Each number is 500 + 40 x the weight over its row's rms, rounded and kept within 0 to 999. Layers, rows and columns count from 0. Numbers have three digits each. The size before them is the row's rms in percent of the matrix's.

# o: layer 7 attention output (transposed), 448x448, rms 0.0502, rows 50-63, columns 224-447
# v: layer 7 attention value, 448x448, rms 0.053, rows 51-63, columns 224-447
# q: layer 7 attention query, 448x448, rms 0.0507, rows 64, columns 224-447
# k: layer 7 attention key, 448x448, rms 0.0515, rows 64, columns 224-447
o50 129:554526492419469429479535445485456463549509511531478527451554492477493559549504548537485525581552544499492518452466495487476493552445484504500518487489485495541501473445492463454468502515481498473464533543499431456460434470448489502460510495440461474463506597513478519513590478477526420504502455497478422334519581437464441521528449525488481488452576469472528591509553475511520556446549487469512494565511505556572551482532579484511491509499550481518518484459470449452526547521526547445525453521459493406453455518521475477507481499441531539493420507551505480510529518580505523482427501486552501483501510570476485451424507470520493503529519489430496484489538523557475490482480
v51 094:473551498459499497529511485473546545526509523457427513462511480539508498454525486489535539545498501483484460515466492468437479545564420543536398438495495475494422548529493457504506542567471521450569558463456494463401483437548553521523558537514519493518518504568530523469491484444531440492506469517548474516486522517498508554459498526477494527520460549506463499506521372508570459484469471544570529504480501473535461526491576490522485491511417497430353523534466494477506497509485424506487475563518417490478501564459541497483550494543471477547492469494467473530561539503462523516431531486487517529516509449485548524409514499467550498459521474511520490554553437547466497528465
o51 119:499479506492444496460507536498453460458458467541520490486479463533514430558447542498502463519469490485452542496455463474521516452479518454456567459531538516460541435405492493522438497459532435563469456491489546492541509517417516467494445477462450479470531496467495506539453463541466546540570507468469490549453462500497464487489542461573513437515483473470493515552540603488503495519523564438473511537525505542438548533531480485520515524457574537444590480454539523472453532480531528601502589447455529512486494466509526543504456538438510498486474553492521532476492529475514450505612517468451438482458562582536460460514501492522460506480476496514497534449489495486489589446517
v52 097:468512500508471394517482513481488512500398494496435486490485490540492556525536513511433515481489546426500503501524451523501481526533447463509478528542502479538559485523509499478491513483529477475542458483519466559523441510411546536548537614488511520484470549592502562535462490557523613450503450498479493440524485462518404556501466459479561538508552507537525502498517489494512553574553501517454498516437508494496491467477475502437452503504522597565520512436465539484508534381538478468457496433422598551466529511536524526485432472500492501536534574436544523569460584506516500427538445463517504456442497387487497476480446477474505486561424494511483512536502538419533501568503
o52 114:472470448508560536465526445526547410520521493474571516503536477479478426513490503521545528494531473481504499554541528504522533433435554584522456488507451491435507525477487521519562518506427485535455591588502512417503521488536489484486434462424488460530526469443510480520486504525537457548493510515479501529489540527488587472492534549494435541510462531475498490501538519467457412465449526467532489490496489474504491540485518474554542460466534461480471480559457441476518460511520524513573545591529426553532463510538464453494543505513483483480512449539486433471541422490502536556428599536463480485565515559563490437544578500556496554503502461489510508527477470519493554447486
v53 094:466453452453491497433481435498499497512522474463515506549405580415480456463486499499507453474495439465493423463519476547511493543501479507489490379527521534543512506457509485438560461403538487476490446523531531452467544487481516520549480509463478525477445532480508487502581518466484471554428500418544570474470514461480465544442550581482503459493457524514565508458466472495502485470469476534543480519484625458537525478514524471461460519491504493504450507470510439433590499412476476444537447566435408538460480472493496494437481440486528555539521573496441554454540536553475515484519441486407509555587486480489503475515522441471569488459509510467493507522430432470545458534472
o53 120:524539521577416461545527555506487492502488527484445485427599396513563530491404510506508546550472567482514546540472507441512520478559545445476409529493502442385452470528531541510424529588506529588477477488447498553526435474589484477479537477496488503550536506516509539516437499489496507455528540581480501519496534520476497452525438450509553537484487447501500515581551511529538525483537545477544506538465455494489473487442496481499496456470469469496509553585558525482489494507527539548471538486572597442490526529482475550537436586527484430485452431494533477565474494483462433488492531548482465508490536516493515601443493550497480486557460471506494524490493473462431504465489
v54 096:448437531518588415518461505524573475492507538496479441572514430438470495564502490454514488471493486501472528494491494486520490510500548444473526550521479459447467564574484504554542473426492482542480446590579468545553443509489485560528566414489542538514512468478452497504510451564465539529448521408475497499571448537500492524510537544432545534536489458518552428471504463520420482532447470524479474507509522476492620539509506564493521536464462529563478547495479437501530495567476437565510487530492547524472481572485538552528529409553470502495499551507451487522522507519454486485530448500493532600563434534508528451505489597476540482474501500465424486488448455488562494539557
o54 115:554555515543435521493532449458456445496551498469540516400517503527576507485475517519495460512516588475530485513524519542434491442486413491552517451509539486550583423489488450451472512536498476437487491408478547471466488533505514486464413540479544468482479591550600583452477481469476478481547444609499446507452519471528504489465478499557488476450479510473468494508462474486579458444554547478552490531471462500509417449523465497518459488523551514416548495459502497536439549455528539446539520536515506500566487389502458489495415558466512556493497421499534429514461549451515533511471556485500498460510573449475423549500510458484514511554491498519582497480489529500466441450492
v55 105:500570585472493465551576460500439505501524493529465509465508576470510563575463445524533491567514477487455530556527513352551497568491510533476434499515546489511557512517464512549508529514523602532532495577469550539498513484440544617506470555495562539514475490562493571452419497445537512509500562472454495523521470544472484561479496523530534557527499460557495470571542497483501464499415459428491536517487505497513485464491521512459490511456528459511480481534460506513521540429536427449535473532492517526459451484502516492505520518557524545539505576508495521500557494508446441508504427471479476455405455535514473460493602580529458549528570492480576511450504420462556504571498
o55 114:472510466503493564470507519504615466485460516435543516492517446493508384414517524500429472391459497542511507497503425559420542418457511467538559505521453518445508490451531434481487429541482448431466508457501557462547487485507460445514545438512494467584500590444514455567488482572484507475455501539533487537482470499512521478498538501510457522493519492443486521452476563517514532482568573546530521522504495447514494568509503484558528486534483575506488481450533477434505524532502517492472549458494530440572577539512535530465493479496524484505519403431505487504445446533478551593492543541528546522543515488464547520482441466504567489530471538523468515567459557495453522491517
v56 095:510464544463484571485531537511532423492473512531489484431563447515531488537469449494512495549473487511541547499501482476506489531566505463523479535426546470520409467521518509561524539551524530547569544541492502465444480469465514491587493491527515504575516433555526522564475500462489574453541556510501425549399505459527558514496511476471550511563424466442455549498541524514522513501426519472561408539545443453459478450517554510493501469499501484545581511507483530497454543473422527500516511492439484513529496557512449475529506507496455455502472509469542450515449541513477482491507528410479555553457460512496492507466486489591504507542527462477424450561492518557490485533503
o56 108:456568447514535434538500427466504526474524496479497490489425487528483455439489518456522458522541513487428511511482512508491427502460532483488529510550470497430497522492518504441518499503485503483457472452494434471580473493505533541420462451456498500483488561429512455518549554529530436492477488510481503480588444551528465535390492460507463493519463482523569499511439485473524553529504476515391622463490502535607485524508427492531492511478460529449481480480555514536612474508544483508497456502575515514494466443434513492508516490491483546487525567507503498533492483480489516459542524547535394480548526504506484507502540542412501445477444457555566552472543516482545562476468
v57 091:449476508482517466459494487488544561556527469488492510508487506478509524529506523448560553505494515532476458564519466475478522485548501473491556512525510483545443552601502534481516586433467469483569542498493472486544539439524572524521513487528520503503527455524534443403474412507582451434546508512455591521486516515497513493454473577464516526546495458527478473471499458545521442551517499506512512520465471506529561509503509450460533542532472468523484501427496463569426521548512525480453540430509490500487470461458615392471489526486539426516521479475509483489443540533503521536482539544582484531468504526524541481463515500509482471395486450503511526491556478462437494482429
o57 105:528550499486481552584532468481473447450465520526511547423538531561510435477498463569438488503545489453466560472474508463534472473514514546473472469434484460437491484454565440527499448542501510516446465481557521482482418508479513489481502449472529554544474480450565491574557572498512539514493533466529401480483475482504453550554582463537486466466471474512534555523561528447502629470477531461501479549525553525486514488532490484521524506458529530457559519479468514468531510492492448506507503545419526455486486496512418556523515482553509497448418485524548532502581437528536480491565498483441527455550536492458488543512466496524503492556504530561504522478464440546486461480570
v58 087:572434452492521408470551568465439481475513514409533564534516549428474491420479528462464525511456466490496544502498496458491474475512481555502530519467488503553563433543480573436468507517486470514490522432537513447448420549464473460490481469448499548482434497459383503455449467470563553533490493507586530515492441482476490496539551500477523471480523431506539528454506464472528461471435412573486502540487518488504468448523561442522527530558490402500566534525431440490496506548473574514480482555514472465524587538495514549455514503497461473576520451546437527470444562527489514533537520493500440466543499501532521549576483496465454472596492576464446516503466515528556479470534
o58 113:446522539490520558548422407563520495446478392580511456502525466566484484566476443512532543497486558513473465526498485547498528540447563469553500517546492450462441524452463419537487473463536520508503426557496523588535502441497503572522519510481481477519487506542565481547500545479382470500467533499467515522500604586523463545510426505537438442513491501455476508518452506536458523489435539509471467449539550511453511559533481487441514502444550561517454500521588500532463538532526517476488511427496456519466447460553512555510492511490496491468492521497573500529552472427509497509481455530488567563535485505419525516407508559513575518520521439533579505513548548459501480522526
v59 093:402512525552535515506534496465560468494432461501539544480459470523564496519365406542594455511460519533526476536454495505460499462520490427489455552512528492480517488504607528457452454494575584511454515511490550536525494490466450487440493486450474532545454465501487475528536511426436619463528581556479567567460483461482447489490511555516488497493508471483479501475437437472568546516540442528520466582524491501425476534495518531463551542499560477523525509478547502520593464488490550423448493507485526565525479438565501530568441534506476586517515480546505495489485485562537590556582501579494492495498515534459433515505513515471503557544507536500473493508458489517507557539567
o59 121:571456496448538520490538535453444581480565548499454466506490484513463463561530569490462591561527530529430492459555488465532561585490469564499521410524592478527502523486432434517587543460476470516543505499520524445466487477554470505571516497579465470501501498522557533455492463572557434499502420490556470448503558492496507506454435431522519507519506524490525515516558595488498521477468542446491525518440482486553461536508447508457529482443456518467504497579439491459497557498518521560538529508489521429504501534440482449494539489515535501493494491494499454459545482516473397477416475448530488513539512465547540557448500478552504516456483517485522523451498494525454526466463
v60 100:497531482403535587548506510409556553470485498539577501577479437505427512486502503528480531594521520492496462556506552512530511511497514611484469566470502552492464506491517480504540501487514488529531461561485467558505405426484564557454535481480521543461448540481499552471485508513463511481463521516531443523414485491488500483483515539476448535506575536538480462475505486501480550437465477494525504437473553466513567522438558489521504503531477547502499476537464566501531434457569476525536454482502483498538514509536546491525522553501580456561490510478475488462514498513507414573453479546469472460456514489430472489493463538532523522454421502487544527517545508506529502497600
o60 120:485485547531470401485487500532525425555480466510413540439522521473492498522500504438543517448474427498566528459500475463534524544505473424528560509551474467501530477526504485466494527566489515507470506510567521449520549545503497494482472486510490490503523438487478476487523459448528482488522466446501529509535513496500585498511498452566543524458521498473521535474494510460481438546517499500462549599529472511464438477557490495488496513516424496543477537451526426548450532515442557514487521513528479483503484508481499566491469464505477526476614505488564447482478496428511613497563579468517558511512523526508496455558592491486490411502626513525471470522484525474439487499437
v61 090:502512471484539534534400481515478453482515506474515549526469494523500535537517407516501512528450457489507520561494485448472419440543429462488546522518563454487500558532487479524541483570530543571486496550534414539498554544480453506524606541497552525491470489485555591543469432505441473501480442538504529523518497476538563519494500451439522499514616518569521473448465482493595455470506332494523486524488450494549467512476459516459442591447529516547511456540528503502490539549511499549536577473623462530477509470505505531582461458549529509448553517574583466454516478484468497508471470534498489543530472483504565544500497479543508610480472487426546482525492569515499552573540
o61 110:497478464552476469516534522491535500442493474535480481529501524493501441485509591524544489459484505442498476494435494574463561525434579519487453510555457515454523433438452501510461506428499468498538551470452494479514493516502492490454419492493479482531504531522434452458545536465563494515597574431541492495504541452502422494548471519568477545467447522458503449479511546553448511460564597458453507516500530484435569520502541521576523470546559556506499549481525491452523499440491583449479510543445550515544485541491491475381520489454453524544490540467432508495490498533523455485515530487521542468489481498541413436421555537489475438534547504553479470463477478469465462446475
v62 095:432558548497538470521524524495431468512480560412562489469474538519560526482514520503430535464538430478495509546492524555525481496454532478544537536442533480531520512426450497483485498511567465480493536483497572455526485449540439505485544438515511482548526449450479512550532527495521536480428499482398476485501530439462494521486599535574495409523462511416531496517509503492492582547503556476462478427476496504445538534527506471518535429503501468422497492493579508462509492440479479487501473429467492511487483513445464476461571533456527398469505437503441475479484558425557522473472500510448518527486556507460414557518497475451516485493476503523491531511546506561525478420457
o62 107:477479445492415478499469476541594486487463466593392517526467485422490458461481456485488470532490586507481474450507525520456569478509519529486498493509470539505492460564514559530499551462483487481587447534495454552568540511565546484546439586556517484467478513518571501529493486515532461488557529584566452520449474513526454460470427532497481570443474468507493537512483473496524426438427473547594421481507521493565495456446486514476407453442472496584488500490408478574502517586539489513531493506593559420486527475562495557487509482524456582468497491510582483462504499506489516512489466493494429473511488491495555455421491527479465546472536478463516521444440543417464490566501
v63 106:523490447513549487480464454535484514472429401449527521480461452476518486391500430419539472510475497563549469474444493492476520526507520440460489499515500465504479452554523503525493556418438517493514421445549556503430442466582448492518527453495488478508502546518522477512543471473542461480451454539507464464475499538477509507488505491466493535460506489505494474411525461509536479508471548535483541494480462476549546462429470475529536494497458548359374521483504483549516513462475550470513490534573501459482499448419504517448533494508439450523531556510512438498479416559424478491506540459468511477560475470531573532468425518502488437495551564457451420504465507563551477510444
o63 118:508545524501478486453508528440507462471520479489455476500491479507515474599479524616533496534515506447474463541559505622501495480525524560521517421527511516496545538421461525462496437545540527517483531490429481463537515499430509510517501505454556486460508449516466521485489505518398565510529550438515449575519462524479478484502534521542557475469512479488517485562455573459474488486553474429468433522521515585472469532552553490483428569494519488622566461512510523458466485490490411534488491469333528509517478571615525483462435509488543522489440503508556485477462556526507480496494428502552470487436445529410430510448547449502477554489496433535608597547549504422507510484523
q64 051:469491517528449512436466492509506504525462508539542534580512547563463485461419520476482497554487499469565535454479579568480539523475512485532543492520515480513508482428557483526525376556458412473503542548492542495491418510530513442508559490508530450494531488400522517516445566512510488487485504554467480505509494627572544415520477499521511475472450454447529546557522485533457505512532508473523489571577491493510519522522458471483483489512514452562589492524531545521499473453487523524637523506473539530533536507469486442533528497492494527496509489553543472473569545433527551510475559473479460485524504484522472435473523567485508537563590490459470578525530493516495500545493
k64 053:440508477444503494479457521552558487527468484465494423487541463519497479514560480529504414500545533623469516505516532458456416492587528542465510466470508517431491429508450588511544579482489519516484451495567435413508563493551491452453487498454476507483537533520514557541458456477472470535490476518523632464591485467518479545439538497486597517478525445518502416501486500456510506500527475514494510438502458467462484514482559549499546490547525526519394386518391545475523419553506566469510464561506479488431434527538498494510532527529530538528457511483510594524482508508511493502586460527527528516530531500464478541456489474523519525511515581533527467477424492527537486497483